config.yaml
n_kv_head: 6
head_dim: 32
schedule: "wsd"
final_lr_fraction: 0.0
Each number is 500 + 50 x the weight over its row's rms, rounded and kept within 0 to 999. Layers, rows and columns count from 0. Numbers have three digits each. The size before them is the row's rms in percent of the matrix's.

# layer 6 attention value, 192x192, rms 0.0504, rows 138-191, columns 0-47
098:478481598540512524517497547508465574509444486481537531488397486522557483508575483546471496564489609538525468517512476559553427454454541502460480
097:540401543460458440481475434435550451509447472426541449475495531578470542559581576519485481534515496542504501583515540472438509564506520498482492
103:459512530512638562597549484430540452420499418630510538533489595459500509473483495529492517427478544551538498491517534500461556476581561410492508
093:473535593505532540506489406466440527543421565517480343428464488507583502510455482495379444559550553445531565646437438462523516518505490542552479
107:515476460444429494578535482415490529480507383603440509504553504503475415545435509470510513525480515496434475611555468511482565444542507511539498
104:504573382451471506464577536571538504508432536641437500479549438518512625629513507503414501568556512522526471511468446441466496519433513471347465
115:491428535492522529456396489492492548520487542489539499548507473481428584477426554549372481440519496498447503474458542513555441511481497481505599
110:543542540463450482568505516568456517533521518565470509590440454543413331403463502589598520454468531465497526569535520562553507493535483440489594
111:467542491504481425523530553478473478518444447612636527517477412492539551513539472575484450398472448495413475481514482430616471569549499454414518
112:514552457502502562512506444511534426392493441468534471543442504470510510519491522542572505427455508492414504518561497555464576513592469553570525
103:555500420527466528511418550466521609473562471563502515557582541448493508448577481509505453482542525476587488391521507486455414409501500576502513
110:447474522483523460545583501492500564498404547582363488536498449387513479521559552580468546393506441449447509545515522549463426445513555510482571
112:440443492475477478417621561383520572470405469489503533499556436454482576472508447474416465555453507487523485447457486504545431530537529502464531
108:436580491530536505485492428547498422554474506535524425505532498488596585458494615489446504454532490510691551548532467443422461495495402384470467
106:589567534477475454469516508521482442472541432390488439465517466552526514570466599472578481608529478526486512418462439514503444508534544475630442
091:564397463553480480570523434557441440553431460467490560467543480558530402557543559530465477587491581431506402474497492469541391522529550414534554
106:553482544562460514522590489489517515451473486467535483532496523486468515500445554503479545520542493564527463378458535442557532546445548430418514
103:517388482556528440566535470522492453441586441459495548444487415500507442460576520509521461593397409562606505475498507444451485496526469486529520
100:477405466499527527461554462490496538524603495404467540528500419482500547495498526479593445475462349496590540529432507490512483477439559549559552
088:546529483552527489572546506480469561371452447476598422486542540500476546443442547484446559448526566449463491443477472562480479484472551496562560
097:465544452500500464493537525470531489534548456476509443457591578488535435571478557505561441417491484494476578517477476480485483530549594551621548
106:535449516543559489579544441393476484484509533500519555530483460426592514604551521458565410572464513412397589591551483512544503518539536521539457
102:467442576522531472512564433545485535579472485576580388481603491412545484297471468481463493515525440573484618513455518568483541541518531503545551
112:541496525495536474467507506481454553513488535549392492584499503499463508457511516545483474460472468378556521569495600542518436414489472478579568
109:546429525511511510524403541538543403536518572492423505482483526422446410478470469448560442482515543502592488460454455560605476489387529508449449
111:491559473598458463535333499471486459475465502418469524528497523509525468487552447460494453558541485499504424448501503487458521462551473504473438
102:489488573503574559524398531476442552518581499492490554437495537478480467466519472498451539476510528531485480539522510531554537481486588533516542
103:517513509502493494493408549488532456572550504437496416509509552571399505496521520455526505429465513499452437551540565499553521440487449510646559
111:538421474614625468471469535506558497453515490499487497537523536515493538455465529564481505456497472522505509488515481434515440428441507563436481
105:555614470406491506478490534432530413423443487498454454499508508451437506442410481545525504497558470410470465454528547461519516540493497555475559
103:505553386537548590493441467527468485469461554502463488562467452508569435471554491532528500458463398498435419468518547509456465383545491544480513
105:475534473532586485509521451511511597437524536549507543518560457515541441551452558509488424480490511435613489363522489431544592528480552553506434
102:569509592551522475476487518497443507489595522634484602517523559505523480384528541482552441459497475518483459550539410390584545453440545487497543
108:481411466449446463523427466578484507512513523590388484539577514559549496464430552505509521486469551546570483536493498513558530460527487623417491
109:493397535422550483515510524399524584547505510505588540509406536486569530456517396523505443438486511546562556448452452581474527452437487550472539
107:394455468550480573516481531471537526473523566409515587528470440406597467498441450531427575483517572465511481504416505487488511530530485430522488
106:541533446511534489454474483524566543439453538508574596566423475468485505516522510502599411508470406500427513497595524398564384639562498537539539
105:491493481464498506546498551464470552578590544573547452536527467499467459496477447509536495673502442421493466427491544482494467592565485541461520
098:474462506536510461473505490492518529508484540525561521451569506442460526420416565512449539404464520565452455560495495404464369457395451577464499
109:457432518600529514491417582495482518471496493452541468525575460488527486578495542420530485606507494572486466543487423525491559515497500553479572
108:514400550483582491538512495553535501472578489438508449550542544523486440579550511511513496479450475419574475509494407505467550445486462516553509
105:475410417521516505446426485428507400519574512551512556514488412583513498527467567521513504559532507459542486559459485501546537535485557385607420
102:431514462529561473497469500463497436438539532512513506415478584591500538496433472482521520416504496471440553449431513475496561455516485533584547
104:472582495467423507470539503508560522520537494414499521531541536591534448459499557466478555581507411586395526475510555430478517555460508400455456
112:498503608548524488422582546500493498546522502501512472533517542482520534622445476508500501541527598351441536506405497560506477406482460492485443
103:513589419538585510489419493510524542507505531500502493463537432566549400524529520505511503585497478423479591500563510591464597429566473392560489
106:478534522552529533499426455552510541502430520498504500519526454436426480652519488498541543645505527552478435450477473423408522555469494437478484
107:519421513506461497508437538531513537562583558622413429482462487453605468643522486528450510420483403504468534491497510486516480507371463466450585
106:571500453456446517498427487446507486421435513581458420473487508459430447601511532522519519540543573566490584535510498577408453508435464457477541
103:501557424466480573489527530525522606409442535517499467504482478540505521404635446518635514513572528495500548564456534461510537521498471507458411
104:505373516552497452499452505530450537510485530396569474437543463531508472493488477533468474461583575539494543466499555474532543569547422550508555
109:489477511488519424468539522542519565465484488443480590410443451448385479494575492531540525537514508459466620487513477500500420514593510539490494
107:427391402452447547524419509532546497520464455498377420538550550466526386483547471535595516462491477485489406445522507593501422543601478498478538
104:496486489407577536554510533519539527536413483594472522467551531440452480636503492555445433499497546569519479437502499586473587492515511461527492